From a checkpoint of a small transformer trained on Wikipedia.
Size: 11 layers, vocabulary 11190.
Architecture: RMSNorm before and after each block, rotary positions, no biases in attention or MLP.
Training: 363M tokens, 5542 steps.
Each number is 500 + 25 x the weight over the matrix's rms, rounded and kept within 0 to 999. Layers, rows and columns count from 0. Numbers have three digits each.

# gate: layer 3 MLP gate, 1216x448, rms 0.0486, rows 754-820, columns 256-319
# up: layer 3 MLP up, 1216x448, rms 0.0507, rows 754-820, columns 256-319
# down: layer 3 MLP down (transposed), 1216x448, rms 0.0451, rows 754-819, columns 256-319
gate754:538505514468533502509489506521498471453441520490499441490528522501488501508500489509467480460513447484523534520523470511542459491495504520493514455494550529487504525494543524498531480532492512
up754:524524488487549494509498515545478487489512501504509464480500496477484487524484521517494479481517508493521516480510528518520520534549471497507525519532508513528543531443505487493503453503517522
down754:483495473512516493489489503540511541540511440492495542518494480433533513494517505481524510496491563481477500463498556511508519444490491489489500510523472483501510491469482480527511465484538518
gate755:570514498545487500533491493475486474559472503499495492513479499519573511474492509470497472437522503458508538559520477511518528486495529483500475496549507478536557495493568503484490511455494504
up755:521504516448475485493514496527526489475554484504481524491514510474481516487530474507487503525495522509496526478532523512446511486511511488483504481470480528508475551477479508541485475522533555
down755:515504487540484530539464499497503481513465520491492487476524519515547522506537468485483493439509492486523509515525456512492509508483495486478503518551515420525561496511538539485483507465494515
gate756:500497478555521501495518477495490455492464546466560512503486524475538550462504490515462457494511489511509481484445509512507492521479512492483524457472474452504467524535497505479548513514510492
up756:497461498487514460504531483496505492501507491533480480475498553524488497508474529465543474492468530489488492481505481494502509513486532513482491517491498477521554525555510478516527502523472473
down756:535526547470481496502466495509495523475552497517491496486500460495496488506491483510484505478510575522515520545510515505502501476496501507529476547523516527506497475432491499509459505493460506
gate757:490529464550489543507508524508522493490488476511459487512471483489499474494518513473510513545491521460505515448515525505487465485484487499482468475522484519539546561479517521476439506527536501
up757:544524523488512505448515506506529511492492492518494503497500505474472458489510433508489509483531524477510461468493545479516477519503497481470472456516480517490495521506484524490449518472521495
down757:521485504466446516478515561462495491514495559511489494478559527493509497497495480560530475521487524505528514486564503533473466478488532508490500535508507516471486515512486504550541465527508464
gate758:473513473510508493498472529491458535492551525503468497555467496509503520538508491482508497522516494493466473487479454508465507493485519486504555494535506502527514452514487515479513561560487523
up758:506494528527537549481443541490509493489469505521512492494527486522492487491486484512524466534496526518511564451515536548492501499520458465498535514529480469459464469489452514511501484504496516
down758:505478483454483470459544483497488480527472491480494498515538505493539480495511511499483497471506523510498475506532502475510509517536529525491455488497480506518525533494521482507460518474492508
gate759:443473467483542492521476473482501497533490519521505516522492498514540460515534514504493508448498506502448531510470471482475507473462508461534462525500496544481502445507470498527434486481523463
up759:500482475527529537545434459518505489510507544471464472521498486492541461494493532546475542500474519510515520515490516517482515508514467515497510489523541498504498479548498477539552520528498533
down759:506520503483509447470544514483512510495507471488493502507475500488500528523494520516494506498498495471501487467503468442491477497522530473486489489505493505469471493453482482486469495481467480
gate760:474520517477548493485486495488491499480456459534460517487489476546538535472530505468448513498509512540521505514517490465495525522556454487495468491484497535497510507496457531530484508489532512
up760:498495513493544483503471485506483529528465501500513499533511521492555546478490544481448525477489501510514523501461477505525511514523518459472490558509471499501429485512444513507505516494486505
down760:497482488514461488484506508502516487513481507481525491499520526434474484495497511485539510528542463467522500478517499524517498487480522517441505469495530462512482529463515459473485469515478511
gate761:486500452477461431487475518506502484500495521495515499533481504500504530531492539483506492468468510494518514521521554471518463481483462508478512523499481475482494505497523482512538483524518557
up761:540534525489472488477519515513492509508451485506525500462578487527507496511495522443493496545463502491514493527510533519468525500510475517488518479499466485481467483509488514504506521500526479
down761:464524507457515507568462497534510496505536506491498507534502504468508533509501537518501506521506519514483499490484487492505495466533505489512496502491475544527529465481504519464551472504473562
gate762:478478484516515504476450475489439467508509471455500517515501492504492511476509505490490499513515484505523465506464505481507532499481509469476491540497430524542496505490522434516468517446494489
up762:489498459492513529527503476491493559491447524496485514530530465498495469516501498501522469530507506471475524477504508519461487465509491510480476477491530499488495493496526500569514478512478518
down762:498495466482520502492501494456481513530531488533459520535509495509489482516492458521486507480490524495476499485490491514472483509520507466521502566498457498532494508459517499445510511485497476
gate763:491482464543494520510518538496479528503497491528521456513556510481523524466480475537539509522489494443516489483522481507514483496517469487533503457516465500511509506487506501493500539482488519
up763:523520529511483498507473507470501473447516493496492523514525536502531496497509528506496497535489446550502513487434486535536555550464490490465504547515496482574458504498523522452533489479442501
down763:489472487527530490484536527472507488473458547509522532451492518519518489551505476519531516490536528445503503474518451498473492463494501512487469524514500517488510509510485498533511518485483489
gate764:550496492499526520508464536506494509472488528524470481522518520485521512520478522483457485482529455547506495468538474454504501513530462495506484509527535498496507467512502454507493585491517505
up764:512491522484519524469506528522530519505520483521473502520516491535450508496526481531503501500499522546464462526508504518472472553511503503512507497506544505497496468466518508515465486510471514
down764:469505482484514462503495505472477461513532521522537498545457486498540497528488484467519491499521493518534528500515501495494525487477474518521480529554487535500509515529508501472542525482518483
gate765:514479516514494534438501490480535500525510507504501491501519515494497490491486508514531495524520523476482484533540503505528512485508481527483568527541475507483499525468470507455494488545516534
up765:449491514501488465496488474482517505459507465554507519491454491484472513533516530498522503521489501512490503541527506477456531499498488516464458485501497505490495486490516501473498519504519502
down765:483506504540504499470496526529503523500501524481469478501498489506488461473477491492545529505500518532505512507485515489472469509490466525523500481470512499462519528497511470516496466538487485
gate766:527509541525548481525487507465497500501518487523473509510484501480556520493442481530516451479505565484507482483527519514462497513485486493554512525509479514526503471498525494527466529540503526
up766:490505489466488512510454478482515494511504544433521475488504479515503475536532491500509439472522526540495508456505519533506454447490508524588469521506522491490473473528526512486533505474519507
down766:527468561531537480537544506506521508513538492539460524527485547457545543467501506515492535499443498512506474504499518482492522530523485497459567481505489503482523513447493498538504541536482448
gate767:494516493519462480542491522585503459515497535443539487557476450462485454487529497449478445527505483514486483479528465531511489504493493524508511469479473495507542503514479476532513497490492505
up767:498522473506455455474513513511484504484499452486523521569493487507462492499509507477493540484506479519486457483511549537594524423507550551530459520512473475485522511511530486497554501478528501
down767:516510528469556529455510473470508531472531451570522482546564510574526524464486523520511525488477519419515459473486507476499500479528517530504450556529517503529475493480498526467506471513553516
gate768:426503527531484509466516499493492471478539522523480491521494501462437472444478551533523516469457501440574460528517500483517515514459570532478534493494483508553489525506513468503465474495484516
up768:539478523527474471491505481566504484470509534482478497557447457507519542493517525542522538479503481503518495486468512504488539510504546528517479525526509507462508517484511524492475510507456482
down768:522496541566547525518486415505536465530544494513495470529520486463527518485544560476493503513509508494508462533484508487504533541504540520521458510535485497516517477534471502506500513544465461
gate769:528496540543425511507500470494497542511496508521480565483459475486521491501501570491515455506532488506462558490499502523484512452473527503549497525513503505489480524516455504488503542443502512
up769:474497461486559478523494544495491525525501502477525469513524548501518519498462456521496525501484504462511503515526504474543483547486504505479537444499499493490501496518518512526526476507505532
down769:503499520523486463533459479482503532519490493525467522472482462513520486500499520491501486509541500481469548503525478549531480473489529494513516495521526498509510511498473504530530544497503507
gate770:514491487517472494505534546489490484495510521520472565499539536508506507481454527524491526515503492474496510486479544492486526494490540488540549518536519456519536489470488507481476469524476477
up770:485488513504529500486506520514473476498482544502488486510528475517494524497483516477494492527465521524488486486458520475505491442498529461492531511493508492514493532441519471489496498503491519
down770:495507472484490543515503476493534483495492504465508474500484503525465522546512504494509497480507486536486484507526472497494498511456471529517473527483482498474497463530537488509547495495513497
gate771:495509538437493545466480481497511532504498481481491484474527525512477499496492494540495482546487528513511475528495507466472522509519467496487516523487486513521541518523484476480524517534464492
up771:519480502444498532507482543517460525533477485523499476518504494516536528497474528467502475521445495515474494516513467525484489473505487489496498483552518520501539490452519483468514496520486480
down771:496523502531492447494527487506498500479531520505519546443470483497480509515495504532498492475544517489539492479470527478505474548498497503491459515482499495524471501536464504523522491484489508
gate772:513514475527485486489448517520536528506532525511452493503489483514528500475476539537529530507523478531486508519475484504532580523533500431471526505497506497493495487495493544486465481496540515
up772:478499531497482509530468466537557481507529500502479445522481495535482526499547518499465477542522468502518539497490479515501482496511511456486502508518504499516494486481439483476489476505469476
down772:513474541473539516512511501449479432488480488536544511521497496556469511531488514503511463482516484473497488491549500468496437501483500551545501495478471486528510480505481489505547548516490515
gate773:474489514541477510481472499469464499532521522509495513527488504508499491506517452513521494485494500484468504534497475451510512547508517451526498537500542520544524489546526479492509496512532490
up773:527520504474508471519504481496498493548497482492529521487475507520477488523527517495471500495555482488501517486510490484509474492502494512503463502527531420496515480518506525476482499514521513
down773:479533497509470511456504529537531500491488528488500473483517484480529531484478475496516508525462520484510482526475532483491465524487530475524533505479485548524495527455494481523483475479525485
gate774:516502496492526503494520517491458536515504468526520498469474474459549523509459501466484532479500532503512515463515529486516529461529459499479494507525495503545539497490497506472528482521481453
up774:549492535523482487534546462501482432470448514534502501511505526492503485529508510461502493496465482518530516500491491524519484472516458483482526485505518463506498529508508485451526459500515490
down774:416495462521520482465425535500518549526532468478461496520490461502466506532493486526490490516520511476478487497444452512512486488473531485500479504499479483503505486502496506566482545488492502
gate775:483476483536457501498532426514515495531484527520476498524547511514439534549529481463507557497500481491487522474534478509521518508469528470498479513517458473501469489513480452489524489497510533
up775:522447507531512500521515494474464512460480496512501508458522517467496531537495486534450514473491516535521528536490479484523473480495543513500449528473434446496489519492487469522505487490494474
down775:536491499539474469452488468508510570463555496489496492497552516516415494495497489534515541500524512457472573479545460511524466526467521479495497489488456470478477459511494498440527490521499472
gate776:524500500457504532480454536487541532476480506488517484519540500463513484480462462493483495498520453486512508490481500454475531509473527517498503471521509474479491546497538508469440552526475508
up776:439488500508524505464452503499498509467497508446525498484463512467524528503530500492478469499471482490537481501495532472502504497496489497471485484477524466497471511480457478493530470530504500
down776:528523526506527479488497480517470503510491513529508494515462493511481514516450515484524523527504485486507493564525486527524473518534487497478502458558507484481519474515491496475527478488525506
gate777:474470523512516500503464474488478509507513481514503497521520523463525497529498444532532508499483509488478467542487504450534501527491496498503500517521488493509460505512508495456552531483485492
up777:498497515506511468530517474467507509488511503495534530502489483444492520496510516455463532484532505535535484482506481488482462500511469489508485488497498500499485508533483471485508482500494476
down777:490508462488462487500489542514513489524513515499497484485509499529491516518500517522528508522498505456468494511492510473522509463507544527465506490543517509465496452495549528509497508514520530
gate778:509477500438460526525495470504483493503447492498467509454508513472527478482520481470486509506530488522525503523489509516520467473505501486458510516542456504484523519509496528504513502504509509
up778:463485511467471509487503503487496498506481502515502518506566542487538500503495513475495522535475475518521478524466467485536478481494510408475518566541396501489503491500526488509543508515523512
down778:480546531476492493472505497511487551508535512487512500528519470513466536504516503497502510502492491500478509484484455490489514503532517502526537522512466506512467476488553491505507501529459501
gate779:491489470523506508487482467545518533479487499528519502528514484512504513511479502485479549514517506492487532545475508487514521528503508459530502490504494497515478538483485508478474521517513502
up779:537511505483489501509487538506528527521504441490490526520531496481453530509513523534484529502498492480495508496511513482493494548490541510518537505454469487509492477511396494457474492476508535
down779:458479473487486480514505478438499463482499518471516484491488504506535444494476503513537472505503511494550482513474489505498516499498495525492508510522506490501479491456548542545508516499482492
gate780:505452467505530499511520484501479526492477511570483495460488465522518546459501476505496525498513487441518505502513486524486465481531485477517502476482556490500505498470499498475513481446493505
up780:528503509489456498502476488502477529524499499542504544506425501511533459523516522548453535452493462505501487498508500521475468504521497480527503487500545516519525450497491505445454494511533507
down780:516473516529471502504512484490551481471523497495485498493503467504511493463485506466524509506475506510493490487503461462515506471477536455564474554493487515501497497500499502556548535515507461
gate781:485531493507504481486483475516510497509466516491491509543496520512569507489506482515440515506473526480501475522477510521481479505496548472489492504504536531471517479534480509524509502483470454
up781:522497488480464521487504496513517504508503495499535521517505511554462505455467521540511535479494526503518520485498499496479519493493529481497508523497489514481490466553480496494478498528491477
down781:474482515518503473487491499507481496505496507496485518532480498485521479508493465498467482484539493507475494492534506484513437522511467496555457536524528511538509467483488501487545515459511504
gate782:514497513535516502536479470506483468493484495499505475542475511532508505514486502481472492496496504480455502489487532481512493453481493472493528513478532531535504483493476527503480503512515534
up782:488480446489478512513498487525470527529503492445489506499466523509516494498513484493492524458501488468488488515541469535501509497507480477508509527465488523552511503462498539482509502433496452
down782:498542551504479478505522487508494483469510492492493481533536494510499482518500501529490468502495520530499528485456501500501486560499496503482490486509489481475467523510451472498518486522477558
gate783:501522470487520481514459475490525508538493533529478506486469529502533475511479482494508512517499510503495536514473515492481508498491549479507491494529502491497471471498500525490483494567495571
up783:503511478502473495501471546481468522455484492528526459504507495541492494437486517514498515477480493479463525510499498468508507505494477526495568480539462543437485534481467484514477477527512490
down783:544458463485511473528470508513520466502474495497467467570480553528464475478498540556498540501531452497472493513563500510491516498520476545481536461476509551472497466526467501532478547490498501
gate784:499503510545504520484482490502441465533507535487539461505500462484463494523515474506527527458521472454499445507498523500465522460537511500524471610474539523467472528524493488532486503497522509
up784:516483512464509504549486503488495534448496429543497537468495503499510533515476524490487488506501532500472509438507510522514439511465512517474525480489492447517495492520506520509452503504498440
down784:505497530497497453524502501480507528463466502455485487474493482543489501535469503476478517523522519483529514521502518499489459519515517495485501473485497476502544468521537532513499477481479490
gate785:485513460497489503465467451521492433521484487494463437486521487499464508511518524474521488508552503498472495496479484480511507489502480530499505490514480485510487475506474463488498504470487512
up785:504527541477494470498520487537467461486516524506472520504502519470508520487489511468511537509499483502522466544540491455537529496519507484487510516511509501488477521503500476480489483526518542
down785:495469477471475503519531518556504496525451521483520474520525512464501509535494497492452505500495473540484468489460453477502507500480529491466485479470495495508517496520544509505509509529512502
gate786:543505520481531512517472531552485527474506534476512501511506508527535491463510500472488508527485470491463474511488522501501500448536510526453516512507504502521503490520514488471518522507509496
up786:547535521474495485506473526543438501494496511494471522480472542482487525464527489514478463509549488498487498483490485530496461516493517537518478479493540510458454512487506526504467507472495471
down786:501447487532521439492559450495482515507478458553497498501549503497536514520443520497530492504480515496511469531474493480515539498500519501477530480499512492528513505498501474517471484519485516
gate787:536504482510516448492499511466477494512501525528524531486475539441513501520497511511510511555509502482480489533531487463459515562515469524491512507526494506457466520507457485487517503483494472
up787:490541480522490498503549463507491527464440473493515510518512460494490538521517515523502546504491514531504486497561490487545454469509478496516531489514482483499508493473455479484496485533476513
down787:465494505512519514495480513524479508533504490510501461470482482489505483466524497497501460460508489508554472514452486522468538511499498483550480500487474542505487515484562514491506463496501446
gate788:531473495515473524466535475504552521449482507476508437502499462481555490490484486480508469527539547507488506491522464484494528463466550523443471495522490488509550494518507522538440510501485503
up788:487495466464501505484496472495489464499507498487497507506522467504473499431492465481548455487504543531520483484546466473496452545508479504496467525549501490505527496416506509516534464536473517
down788:531509503520497513539506487488511509528482440451550457450485486518554503524538491509523475537521503502456501524487515474498554435463503534513545495581477483483521496551498474493490523484500469
gate789:478484476514534483540479516527513491501495496478467539487547513449515471508510521510481509500513519522530512514486516538481503543519488535489498540515488489532463521499511533512502474520511527
up789:527472501474484481469486534518477510439472485504515521527487460530482545483503515481507496529501484493507443511478460505504500456508510463503522514524485466493503545515539540471507495512493488
down789:498561487532533521471563509471512478485517529529532476477515545486536470557493474506496493502521494512484496470475517504461520518446519491503490528470468485509517516498512502510465497493477491
gate790:490507507541511497531515447514468434479509487556537461455578477494535520497460507509489528525446496498544504471551477500504512513506524466520544519490490507495491501475526523505506491532446491
up790:462512554547476494485540573483516528504549502500509502469490517512492493495525496475515465502498525499532539510515489490498488498507497477497502543505536503494506476495477511544513472518487458
down790:499507487504491465471508487503517520504523502518457497469492503495496495519501525516532502493455508543526491513514482475483475538499480510504497498492537526514476522497504499534471509490495523
gate791:526518476548530508503481469504463528486540511507479472502516523539490497500519466500509510527477540499562488485474557501493484518514454522498518517515507510486489506492486511497494510472478470
up791:527529496512518488516475500497468502506492517466524500501524459509473518516484501491486463491499470538453455516461502460559503552493513451469502545462507464486523474497514451504536473521496519
down791:519498521461457537465496538471546483511454513471529524504447502497477510515446502480495519487493496516525534509552489477515528512516505493502495446480476508505484497489580452468501516517467509
gate792:506504464481504478495499501493482418521530522486489507473515535516510462463485542486490490489528518482515441530520543468503511476484498541494492509517490495506511501560532499503509519467511525
up792:471511490554485461481508527483486515501486507523550470527515501493523484513471454473517483521536509500532513471531512524498487495493493506484541512530527492508536494541536502490465505535472497
down792:487539467473529439567530550528499472493486530494499513524490480486505459502531495457523517503544554487518498518520482536475524463467525491496523513473490512554492505511529505492494483478538506
gate793:465514479529535544481525463547496476516481499525508485522537480508496476517512498503505492527472490514506456502504514476525556533501459497489523527455503568528503536524512460484486497481472502
up793:402509464526499479551493507486468449505524464495481472554532483507514447518504451546476490503499500474464486491503481495541517498510492544503451544499535494545514477462500495490501520442506527
down793:473490499520488487542479542499474490479499466481489516511524485497502463488499476442500529446551549498540521488520479510535484482469520471485470522486511471529471507465444509525483550526522536
gate794:530494469564436545499473474491513528513525455513527432498505498515498471507515507497473483518506510504498477508488504515511536499490495507506505456508493491523524458481465518540500485523475519
up794:507504495475496470460470474499531529494539524487512540487505521500492519537479504489494527498510519511485519450498500475463508508477498495515448500533516517490487535516514512491452484479499509
down794:507507524539525516518497538520522471505501513466501493531493450553535484491518532506522448533516493516496494516480544496475529540521533521480554488478490469494502497515486494505556481482519522
gate795:545461533517499491419549528517446487503503463522549506492495489466523494474523481472476487474476511476499548512468512510491464491478553459519497491489461471500464570497498524492479519511509515
up795:488515477476510463483499530521528545444469498521497484491475509528528503449533486514497481449529532519498502497486470490495497480505485485496492534526456489493531498513520517488495480461525464
down795:489481555483497515468486471411493465534526459432495505472506566513498514540523519481485496517495508502484504485481528517498516480496501535554495497465525534526479472483487510528476492519466507
gate796:476505549496515487555491479518511503503519572501499524499495546457478510481470525478453493500550536441526491542495483492461501498500492517493499498512522508492483529485493521485486533476497482
up796:515522480527509549556512519492446511530483492535553501498523473538542468521518538534504513467457444479513464502480543536494502504482506485486467522500520508502491500442535531534519539534523515
down796:487477479498481491453500468531485464523510499490455538505503503453468509465482510533482482506523534517498523492480495507498484481529544505494499476519460487474503509580486484460521472511507474
gate797:532498531456512501509479547466519498536531521527474474523455490480548537481513499519515483430497477463497530501506464487511497470485474492494474442462511514501490485488490520484551489486485541
up797:550480475515513500496504497482508506463454504509487548454511494479467504492529513512507507487504500530474517520535520494472546504545516477493500538508469528522555506508443457474492527512511460
down797:502496515492510522493487535515489495526528507441512485534496498528530521519501487517492510461531499452488531517500487519512504476443509516500533489452490507507516459491433530467466508507472522
gate798:505489518476518516488453459489497495553495492505551545489520511519476489477501553508498490466463491497509471504492498514468531512488467499513523535457481502553491572552496482495505529491481539
up798:526513453433526470578504547476496505519491521468473479490532522473526496482523495504554548545548504514499498549516543498501477500499521496515498513526525506529501514530534500534505484517499493
down798:529469510508453516484449501509456516523486495506485519459484456487482455438489498473486473440501460480518503482512495476465487534473504484479489479467462490463532528495490474511521500530454498
gate799:472477545489510542518491531506496525487477517485465450440470491501472511516472462488487481525509518491480512514446484531463501512486503546512527476482504480502515525510480521461538439512505484
up799:534516498514458490500535455494482497501542480483503500517493464503497522522480494463465514475523466444523451514470474468467532498515497497453502508485441485523453534472477474497520483491540452
down799:494537473494497523498484520501510501508469536519515475503534496477525488486505487517516479521505532509489546470553544480500484501528483501465544474514497513442510474511522467486504505532523494
gate800:513506524505518501518497542505500516495461514556520509506485515471540523492523506502474523512455488475483508512481507491530492461495514543546466509528530486518472527497494495514507535513480533
up800:497519499495519470490489474507506492504491500501461555517486498508491488477478497505500510492464488504484482509477489466516497504492489497513505500526490448502472549523510487494507513507512484
down800:496508512507508469510494497516513490499499509485486468500520502513483492507482501504513495536560535502463514477485489537472518495465509477487499496503489489495507464464525499517476460472500529
gate801:490492480502502518513445490542470505512443458463497502502535476535529494519485520486497527472495526522486532473472491527493542493473535511502451486528460492521492500531490474525494532497498511
up801:487529498482489463451527458510531508485522513505539508499534485491475487501500521476589541491473508538488494506508506453538485513551480475463526500508486525539507509520464514515525467492518492
down801:484468503476521475503463452501502525506469439489512509450493466540509518522503500506524517495535497531529483483487532501544503528479488528505484502521489501490516472530477510464524518478475506
gate802:490540467546508542484514504523502496485538503486515539473540495479505504506509480498527511511500487477508529503447562518433502501516526438481507472495474516491498505510527509519498497449470511
up802:458472508533491470487466493508506517539540512479484504531482509530509513524501539487470464511515494521483519510486509517497517489506477492480475453505520479512485511491504512527524482485505548
down802:428457462500511510500515502507532512498533516494539468474567475429545517533522512514505439498515495501531458540526533515518505515518537521480484493496516499523516550476483535514501534488514459
gate803:500469512480450509504473470491499512475494484517509519483488512525505466501486475473433541496474459477529497466508531493501551508482476529501468508489493488479510501495489449473445521522562470
up803:500511465460526508521542498499464495518489481486542524526499484519476485482478509471538481488499517492572508474480476510490476431499498459532523481520472505520506518498520510537499529468472489
down803:512514508491488480493468457487517514477506501496466531489525506457525513519529517537466519565507501516468466544535480487508513517521533502498498520476545549477508503509486467524518454524527495
gate804:495478508486494492488445436502503504503516505489507514528503495507501499482513462486455499511477500482491516512527550515519506530487487499503461454511480515472524489479482466551520510506460572
up804:517525564489475521447541527488526525493493484508429486486537515516486533438479515547491485512457499527515475512493482481488479522484489523499551488496529478544518533497511433476493512486541480
down804:504518536500514482536486473494497518509531464471529484463478506543509460516436474491494495487475469493533478488514501525529534535527471495511497490525476486501543508514528505482499506498497513
gate805:500487465534501479496493533469522499430483523452489521506479524468477521474493532450511465503520501433478497502499493487453496490536504497497513545497487468474501472483462547527497486511478485
up805:506501451526508489466522467496501541472542504493506498483548492479526534494526475592480519473510492586519544459507500453474478469489505494545517453501480501531483518512506508481492497529526515
down805:497495479588539486505520506446543504475527504475490529480470540466473502461515492500512479479491499475511513476559456477482516458536515487476520515497499475492471502463479536510500534522482499
gate806:490510469516538477469479518449508507487514463494534488501554500503543494500501427472476491517479484492450497508518461464504499512516485507500525562512522511501510537525502467599453517524546517
up806:441493506493517467504548473481533486476485457516519470448494473495473464476508468500522510504465557510501514513473523544533498478499504500496476517471504519533484498486507469489494496453490556
down806:505463519542533493495502507507499487541507508462495469509503509508490494438488486486507530477513445469494570516467463498524518475508553516495559480507520466471512475476499510487524487515473516
gate807:498514488502531480473500476527484504476477491504475498513542491501533499527499438490496516527499506527453469510500517449510507520487506499471540469495508479487493486501553503480512481506537445
up807:545499516515504490513449488525531501488482545522537501507526466479469494434517549503543472484510472504533476482492546514479525480488509476514550506477497447500508446523504513510507478514482517
down807:497482488515514503446509481496484453498505456503507487511507542501495503536486471459498483529478536511489516530513510454521445518496489456492505499476518557500530484456491479500499521474564460
gate808:514475495568574524444521513501522500532529495483443523518517503537492549501506512474499478537483554513493503465536514486478542454509507507539529529496477523471457528470518466480490480456528519
up808:533484546497520510540449543457482478510474508479538511473512503478459536515497497505498478481512483525517523514461493511473475501501514521528542470499542457466530514499505527487464490495502504
down808:496517510519465505513491502557544471519514490486445502522496529493474464503519485504513548506489534474519505444508500463501563527521499502520514462475471507498456518504500485504509502513502493
gate809:492494474547474483476516522472437491499482496505492476560469489471518470493571471502496465514555472484476478493475475511513528490512466468509528484527458477489485468530519497523508500510489524
up809:515482517459483486454510504479526497507499485469503534502487515538488503491536436473502475480519487540480507458469504508466483527472472528505500497503533505505486485490514476488513517463466489
down809:509539484522496524516496520514513509535505519508485504541503523440509512505453548502508504514498479484494534513503475486501542460530512457490504514493471502512484498518504492498466496494491517
gate810:526511557509505511491487508485459525529516480521480489492530508499498500448488490483477515501466516518509519518490534471489429501483485496525500495549467487506469523445507526482477476498524528
up810:441500498509501502523519484495525485483447515469501507498433482493475439513477520510490490486528508501472481478476434531503521507542473555474505480472488543553510477479480518534466532498483496
down810:447486509536507503516479471490469531531508489493481499495480519520460459457502460463510471503556485497478468506523523546500498453536517482518514493577485467532537533460441537510476474474512554
gate811:489504505493516500480509472461473509509496463479558469487511503488548483477490502524533506482533482501518494466506445525505494487530500495456535505510482537526533485446527497481494514487514544
up811:505485531497506486499511472485487478492511495505494465483493507465495487469578493499519506489509503484481504496470460495497509464501513473469503526453526511518502517444484500504499554499506524
down811:524503529509510496493455489510507505486535500514482519520487526465467511513521536473449476529517495468483490514478549494472482463519542489524480507522514521502485517486433483507494517488524484
gate812:504486496542479497493484496510521500501517515521494501497525494509519482495454511508479495506480532517514486510492538453485509482505479456496511485532487495515478475534460480517476471512492488
up812:494527486496471518522491524501510478481492487478472497494509474504522527521509448507493497483502509483452525497510527497494525518501481517512498506536507484474506551527478534426496507549506493
down812:528438489514515490532474500487505518504486516546545495507499529483493509461468572509523491529492551506491479510452477494526467480479475508496503491496499505511502434469500496554523445490496479
gate813:498466524473507479561500491454474526508534493502466529472477509436534465430497506487505509492448522520493430477527553486503428507487484513460496485491498496523490485489473514496462504489507488
up813:496465487519531508549479511453478510453491529519503538524487531500525488446463515510441502461471479471482515499509520508481493467512498475469491444526518461508505517512514498481457487556489557
down813:514504476507457486482476482533527478518488463508522498505522480541472507549522485501514497519528517517513527467510438485491540505492480515533472481513464492519494482489510503512535548478514488
gate814:514522511512517506476526530581482464488446502447518504478492512505521520529523511486476500553490456523506487503500505497487532514490490532531516522479526483493514497517520505455542484477538562
up814:491514499484523525490536492484481516514498548489486525464497475512533531506452511456510511504494485485501470522508473535553492486509553468520503470521529548504469490449495459492507504525480515
down814:517484529492466459507508489497516486485541498514513502517537529496457446479524491514499516493507512486493482465540523507492520510504488516508473527461463469530480491520508472505479474503456468
gate815:460479516459481496511450528519524445521519471495549506522470477518555477454520549472521459502512511517491491507560500512531511475456470500532515514477509535508497501534503524493463488494478515
up815:507512446529474494475515550510477525484511508492486478498514503463494503514466477523457532527489457480487523512452484515490543484474517511486448521518512469515494485482492499511557496511535512
down815:469482516503478528526477463515519492513489537552516512496496489480532448473518516462524481478531502511525477504543501516460477519521497519502499482500490506494461508567510503502461499498485520
gate816:525503495535483509450494516494493535489492492491506526492507457512489511520546505521495499506518476517480460495513522521510509485504461530505473459448525546489485534516462497504501482478504526
up816:477506490467511484515499489523483516478468472493497512494478487511485504508507496508509503514515467519475457474494508491494498483499484524500480489466518531492508523543453510507523468475501537
down816:455502490475514511512501488529510496470508480479529532501457514525475551509517514510525518479494488493494472464477498448477507498485510508495478519532456475503501505502515490502539507490472509
gate817:514506523504560453506536457454517562502467516487455477498523510517525458500509495497511491476519507487510483538523488505521496475525534477532516466530486518494474477474504469517543508485516528
up817:497493464509476534491471454514495495547510500465510466532506510502496510525476484516453474513477503499506487489481490540486495495457520486489468505521488507511485570535482546481470527504491514
down817:543518505490510466458527448489470556501490495497498488499504480511544460517529497529493490487528540508504505521519476508559498510528491519524517474538510462491466468485511493545551468462512521
gate818:507525477501499480482495490503470472459494465510523455521456525500509498508485518482470487547484545474496545479515478492526523494505514514462500453538485496509532493478484507472499520493490518
up818:524483487501486479490516471567498515496499526501464521527487513491481500471519484514508489476493482496467538508499465513465520468467528500522518500468572507491525501496498528524551503478472492
down818:459499504504511470491504513482503479533550486479520515480480519482480492506490482493495517512505502499462463519521488468483500484547503512498477483536457496484463475541471447470468519480513504
gate819:466526507515527521509523481466520458449484527558458520514453495489489486479501477503500469538513517513521438531469484517538541506496500514496508468516474512499473484458494539523501519494481518
up819:483501489522537510518495525477502459500505470574433513496464499492519468479514516484448450455589507520508461540484515512543491491491532474541504520489500527478514460499489533520493509485478508
down819:548494476477479510534439538538514523482506513485476506504529502558490472533498514447524519446504492503469527501597544495496491526474504479526500493507494494500534482506499487511494500495528470
gate820:490521498459485528465489480522522521489452537510524496509486470513470522500508463497534485465539468485516449441480474531530476512489475486513476497507533506503507453476513493511498508479482476
up820:489478528504487505473495503506484501533489487498476511509543480498517503476482492533521472524486476530555520456507492498524515490499510483467491509499526499486501544516493508476531494491512513